From a checkpoint of a small transformer trained on Wikipedia.
Training: a variant of Muon for these matrices, 131M tokens, 4269 steps.
Each number is 500 + 50 x the weight over its row's rms, rounded and kept within 0 to 999. Layers, rows and columns count from 0. Numbers have three digits each. The size before them is the row's rms in percent of the matrix's.

# layer 8 MLP up, 512x128, rms 0.101, rows 0-99, columns 64-127
102:520422577452587586550468488503382548444515486532527494471386468552532481482502458526496552543572563454458506506498517412477505514485384510585479495472410539497539454538500489571398485509466474
086:513497612436531407435430456549499531516485530476536444510538502460516556632497453590510411462577528535504462380544452493402519508464504516533449476494585516567441514503455604515581506552516477
081:507469499556573523391520529456457467552605499533551553618666589476505493509555454512559488480556643450489491549513528487450536514485446563512416494466580524539473541524475542532435458495527504
112:430450564547493441440417455490552473379488501453547490477576561503495531454480562557591422541603455475484518513633476527456555555508560485516472475526491437474452525619452481433460507442490509
113:554521457417477449451470376492531517421518419446494544539504593496519523532542525561590497586560530538496521511555491556492440461504492530468451527569511558499454501527417499499508425483468496
094:557555428581545505479468560499452501392495536482560541482504502435452398504487512387470512516480536548501511490533506512534420480572484527498471474566557552435576507461537520485492567501557467
103:436567573549523376479511462548485467491482555490449524527515523531472496536586419486498466512494598534466528417554542585513536489484476531521390551487470516546463526556424535545559523386480472
102:592479442551521519557413524459523405447443546441535556526523515626542511495544456532540512538421517569543483532498502536557524518585469514487548515500441460495494575522444537497438510523574563
097:523576490411520436525424500479451385533447513475582590488466475559559415543535523475506538493522501438587562460470549426493589607529470505487495520472504533560479419584565534526540484560551492
111:520523445530507446384458545545472548378528524599568479478438462478467565493607470523474543483458468507538422535568549601582517482424483518470438608542566486562557558466486589451562494556509529
100:381442434537486491503465413514518523470508460492534476438508521459429493601485521388554496451557477535505454410478458503582486493477475491599496525508510524508572575542465537431569498472519533
100:549461525555526413429469556504498541545532419522525409574528475450523576569528575469546413490501446393518393432545535525538577398472507510520497476471545473444530547472477554517486469590407477
106:487440573471551448563472478491510441384529453520530441481497489581383518489444536446507471464483525531488531482562449447477475436415597461460489519557430471465505483569528524494483485473406493
101:535506452485495568484486483567542445547506481575450505511492537520455560530588567488441504510504449493487488422503496603391483542431510457521532500413494556506443501512614583388444456574394503
099:573546495529459541537514502352507485429528536435525517474468549485464621639484574513522534467523479510386532486514523530412548586534440518624550445470443497528494500544405523463516427518539472
107:533538475488543501432605515511537482443418453449453485507480454550410467523526496502557438591473460457527549384546483522508532437393600524528522551518450569433479477512497547467517394534499504
097:503550508549440497557575450464493551536587455479544509519547525404482503485475493627512459507543497502444460549537511451456499521429510456609438524636430516509480482401597517419550497472471459
097:570517518552466530440433480450546490599578451505565512540557565479523509483582488559528475428557457510528522484522593501515535527421527484517469490411502489554544519589526516567529525506483436
111:496489565567455506479479530504506501525496423481501598419528421526594548487523415485473557538482477594479529471528519563485600596487514492538459487542483475363504590524462409546493547512533557
110:494542530533495399522477423479478622508517584437441531524509542576466516567498399487451455545566341510481555559534486541444609514493490432512516565475454482522530572552486433467551489540461492
096:475488585508445475488411509490407432544519469517503556415504522568451436458527492639605526518566484441538521468458449575515527446443530525525461520401429485605437525422509451455519545496518546
089:395518454529397498486436508543484565481582523491492424447475510565600561483370438562537502535580518461539530471491486437510501534506545536471529505548530475484585467597495477404487407532536589
104:568524520453578469476565436500547478486515579478494461541449545476472415527446509561478398464453466471571444496617459516550503439513414565449460497473465554478589453573577539477454527524443463
092:570505489532466529465528563521493581517562439563414423527538518474568469460518499511384482391473511449429562523533451487513508534445464425457532554539532548511561505397362504642600440422557515
109:498451557496471612411521538443367439545500447421485470484500475499514487423478529529462416565491489531413489463519475509517500514476560491363502502572507637574512494426457574475491492488480422
109:510489486560562531580461552436441501512546423479566444408471496505434533512522535548521524458605507440393409474560490567555525467531481510465406612584511541533619472479536449502490482462543469
104:533534415506498543510460545481484456509532519559552597558554576458493502564513457476601494506370514451512470554614507529472503445484478553478491387454493630496450545561534519499463488428520518
114:473542414442513543561400559455478510454482466454425513564508515461453453443515501538529468482500423535465519549489516599537452538508459477554562485567510534455471468480436484535509459500556560
109:612440551609521527529539508510401453497520446444575439430492550461544431425371400467405533508495429458507500585483544492549598529492504432538476518493556405625591428518532530396491551479417498
112:469593405560458471529526466402494429558525425493534493576522521543419609609490455461609448496450471583452578540514484539524569517504574467558482503466483473416542557530516478515561531422476517
095:507506492516502549517507530557569513452533443477455474446393485579494467487428460560471449487367511376476500497474499532433627492430455533459548575482598525489383573473501516486446561487500488
095:436622622535450465555500531489506451572560561447466476485449487477494566418516426526498445503475570516560491482528504521454531574502326468539508572540434526432553508543495530541568467472566403
087:515447404481507473447414489507498491579536512460533516531434540548443489587548453525582528386486547479551577422579423505542461498538517444616466463462446479538523471535463496411561561522506502
098:582639421618516419559494469463423466387455582479472547455534497494441524427546562448493407524558616534456509520512570526523488516449497513535476455533549525501612409486547486537521599519425513
105:567440508471422437483482493509491506523446518515518539580428455504485405502546523486610495383502359586451478544438504533529453581482537427562505503474513545426582455496561521546486480533488556
094:388451491477559490527461590521460528490539506461486513607436570465520499453478432550376495401508597488552467481443483524440480503466494475555420518415593568564560529429504469531529520483476491
109:486520487449501448513414464505494462394498428506510520563377432475512430384538505547504426659527451526525520491457522556544518435554507486510471616474502539540531515541487500539483558416558450
101:530553507400496456453448513534549516571470549531511457471422561578468491533462484506538511536445520482541493532518520474431560507503509462485563518552435548538580617512526415436478521544444551
102:552509485587492523530508483534551408502501515429516479540576536571537504467508524454448418562511419511474510507515471605342471579391577466436517460572468502370443579538560519554420518500586474
101:564514511455489507569430554560536545393423472457430564448544468606397497574492504611457583428468508495483409486514455484607539550466482479441462534484467484495481556532503480353500520449526594
111:438484449428550474525424510565524487411448497546555602522541447511568485558499464471508626492452415479440453584469432491537453476477470544497535554429436515494498483483527466492567417446602516
097:511442470508400491576478450450461444485552431514496589465529496511452490571454508555504453681508550404555436460561529457588506481549446571567485489502436504486559522510513505497459522535523523
097:475456448526525466475500566483563520432493500530549485531534435531484531509502424560515470508458461511457506528569577535399574537457456480498530503452450450483508443511471499537526486470433512
095:452458569551433491458506561552506484561478558579512411532596552552586569467462491474433475501426561491467468496550512528477589497484522429525452535469521482410489545517564517519551515463473384
100:492568500456571583547541528497464567482502548515472496519519567487509579409506447427548475506576533559530589510600556498427621521481466473467491525529466536616531558500487493433509452491517491
111:513550514480484503464460481543492500558556412423452509559511479493532516577493516455430518448447391464571518498559499429566434525433507475560468484492468466511440438557517543478430466514571471
111:509533569469533547513516506470533497538591546423485499561415431424493448440490435451507447462546372534499490523509471533545524583506466455465510565492498490450553549478465484490533493505527485
094:617415525503518594537466559550544544526453507485486496610521480482472520489513452505414593499489510472565491505450520482492490615425467557497441530541545577355488426444521521497549428531549477
104:462461465559495467490398411452482516513500504493454484463558500533586463562451415544530482472395539626531564561503509505444536508550468454572434423565417506461546524544526510538491492505595517
089:470501539492532512462486581498472499478577483499477537438421443608528488539449433617502491493482472488493449623444502470484402507437506557561464512586508492534474469531474536483544492444506506
107:493443439551589527479510508464402503452484490476590509558567549566525471430467584488483525490534517427435511594491420467543523463494490434516483391449627541525564514475539453424567581503512496
085:546536560474465500473469487591469492441584485457472512474580508554546459493505511560431575442519518451503491497476533486461534553444547559443387549428411480497508512459581602408521459463494426
101:465559524595491512468565490570472494582448509461518495456461561456500515432461472549577579415545578557457470538578489479547565485520549521534470402527560374451491523481474465492510522506530536
106:552500443481528535492413517565565426452488480631608440451448461456560476540554461398511472486502507498468505447485464534516598503469451508512452482446565570515450616479495540477510490546612467
097:523491475488501541426426439473433469514476475412459571542500633427579530471516492540562508574461579487576564505561501563510471522424519496423424550369542562501587589576537495531446586446510571
112:513479465509543510519442529548658438539504503486496463526411537390509528522435556530486507448430423549463588506590552408444490568474469504451410519484421376513460486507446485492596529526481500
110:483504512509591471527427522480516478455498488500515486497503481578536543518473434588388572474522482466545459547480486462439574525531495569534485471490452513491535576469434471454373494501541468
100:518516532501459506540436417470518494523500495476449452531539473461543458586460508523403463460472543527461489582442442485486460514520512520484451495534578412474545563505485471539519525380479569
099:517466533620550487550532475521461471521527500599621485431427545512483476554519445518510523465434485423458468565536497514504429582461544507602499471457499508517475447571517561576555498506534413
099:467487494537501430462505589514469510551583505584452516437509424550531447457527582544494512476488418557474383508507481536434484574498515453576497561502512474557540532437521429413485424525521507
101:502512534511502420431453514456455501601562549455441524559449543505487545477452457516513469540528509384527509412582429565464462541509552415550422540470419526495519518558536579478565406517466444
111:533426355475487484444447361473536498468446517459564517473386569457519383559487570523596478494487442440542487452527574495490487486530494525498486553506597541569412558556464502536435448510512497
092:499473498520465488453482522430527489488665457427482507515446471502502582498607514506536475472578531440501455440504496505513521415407503438490482588533493486513426460539516488545560532479439550
111:489468464586497453522600493459471584516551574447441519460498581449500457539418479460539488568519452420553380518504539421572480426419516489523414575610453473526475440493529509489573444541433554
093:522437420556486471513514507517490363578421566566406568410461409490525492541542536589534484511458472518572517549560512505427558569577469498531501516488527501498546507516507555476482459477544529
107:473553507570463478447418496470525515495485519611585531586556460498513550467545383482455481457484552479573435552497505466395508520448369515485443583457542534484469502489519553500507546467524457
107:483505580483508381472518505536430548554541516351472483486502509445513482431532467505561542503558459478413430540554441498558574489629490518550481482514487501493520580538539488503573507450493502
098:539446476527472503599366501526427482558521475551509513519551507506553446488390479533507580509478498631569488482506436513511436498472537499517576480445488509607538495474537478471524573597571489
102:615600450509484472533485586441539452489566451453509448459531519468449454592584481549514508410496540485414479527518582489555493498547414516563530567532455505562486479423500550503549400546499474
092:540561470503526479525580485478500501504518401480574565471449458497553482482518606431564534438514537642462404524474500524496497493469505511495556618492535552573542525501447462482483581518532541
093:447594465509519507466507586504536514392480458567511528545494573482479470411496463459516538637486518517500419611539432491482533625537430562416430522512532540487523511548509437436500459508472452
089:448483467593427485534536491484495515546499452474483494543565522497598502645464460543400482454507491493522511581403423505425584512450451454548539480508488531506537565458515469463538441567541502
100:524416505626490526553467546434505410429478533572505487482461461463499476456466507481538500487497536452529432536447496562567541459433482469440537539503652502463502537519646525523478514557492497
099:409433533505466648491486512337495441559483464505411515443523479489488531535489525492525510578537491522490451545526465426422507564504503563491582522546430524450515455544422500422452531518471504
118:523439519592522512482496559452537617412512430551537567489517421534582500513477488426593493441560482502511453486456470406482531585497488506528438467451508513443494518489457527582411515596481484
106:499530494574547524517485532498508559506554381385522463538490610555540423411517503487479527478512531464551493416523420452409558551499512609505591534565475523484482543495529548515471548457505424
101:490424461484467483468570543517527548497435563594411500364406416507442501559469528474461595520543483477545573468554445612461567589547447400497468550507467506540544651563448535451479460441407550
105:520446437561458498588441551491529526542482449549571472532538610501503546552520538496523498486456507480474433441480566454488397472490442507537589443498544460534363422579536491447466482531508489
090:541571517564485554453512547661536463540497533517446586546450513485461496448547404552472495563461514523592547495579490586423520527500486444498462527519409425430485484464441427474579495474498424
102:487477533510447543516553497442568455575524546518486524517453566482490508485596380474487532476461507495550507538560485492507619476423448498503409587455502498487524505477449454393578422505481517
099:454512521488382570556554546352539515529573546516483499416538559495514466563608446515612530486516485525498494470536519456435568429542487535500535538469447560448429567511492535461505432477441509
114:539447404499565587641457567467483528523565447570461463505431519592374529521417536512496465473431585563440555539516568480422510434475492542490419496520483554526507491473500556502504468521527475
102:519473508447508414490513534484545505450534463465508510440548445539484454604522607547443586517501544505602403441534473542546461556529528546551445587470460524497519438467486498449532491521526480
100:445417480597482591399587501475422450568553436491497472484491448414501464382612507420499442497458464455487564437499538547489477463498440404492444477485486563493487614477464425519532490488490504
107:527430456440530393384452420438487415485466450497475478528468438528547457567535561521498489447572530551520538458621462533507509547433453481546504560516495484408536471502623453459445538457380540
092:562450492511568515494461497491525439455523460480542470455456606462465513489450521461442508481549466540467584536567454528519545486502547496391417329521499574474463402510521514542459506437551492
087:592506549469572481548500537426431447467499479426472519555562488498531520525465434424551471579488458494444471472571494485441520444502447603546560556532564491583398522493575524510434439451595453
110:479459415568543559457407456437514501537452542455474582527533569452506539465475483481492425445454588495541471555567536444511516483515540479469434616453523535456490493522476601510536532483463478
099:515529462430526500473475527474421472510549454542576438472450503555442438539568411457517467534512620423521601412532472534550469416588514534485418432562542527469479561496412556456512439392565505
117:526453444481563548465497467395483445584452502453558494519465523464475466545409566537449491445549510481575503512473457516400507519476513631499551507488452499462525463589403545410470470420482503
091:597499460420488428555542544513489495476567445508544504505514500522448465462526561488611466506457568490452518485658536402448511473460539436531530457451467529481536565510504499566401451520567498
094:490411372541478502417420440562540474459487457423557622459527483503469484547517456480557468442531523518501479457488593538549534530402565599467520546460449486484531556514515508469494544548521546
088:514524429473489454443430507481480482402489475450493468448490470441539455483517462523454481642450459533435515533630490498511590517488456473541516521528500556480472460484539538409420499543543418
076:528525571519533480448465456490444550513556458380466498512545522528442548491571519460579565517529491478422471425497449417536571521439501550552473499523550477529514492577460489519547553531548368
096:488520478485518555409428431518496505470460478522464529393572469460396546519483479476573540509402500401413492440513515578515479456462548522477551399604474553495449542538570589458495603543540530
088:539462465552477575502526532521545455541521409495488498521458563508609523513438479508454458603507565482508468465374608454520533523535526546514370482538574441506504554456539576487551550495496501
096:487554536511485537526533540460486611488513505459493462495452488457507435369516499448510494542410550456497471504496468508489483602452464453537511440545520516508491554531507430491668516488427497
104:537505511523509493474470486523441552498509477408531484324470519473520475579530482623529478519551467516482499465483534410640522411454486533464480573620452499511526493538471493514521499530519461
104:566497441443602533525507471647583508413477449514561475467539442566530551512517450498474507524480521517411515504464494504521574431481500579534494528471466534452500501425542499450522488472572473
090:611434490582494450472477558517494407512465538506538457485501405593478445478488534470511493602511353457579442471503543449580538527430459502481483496483547476491528506543573505509442512493508479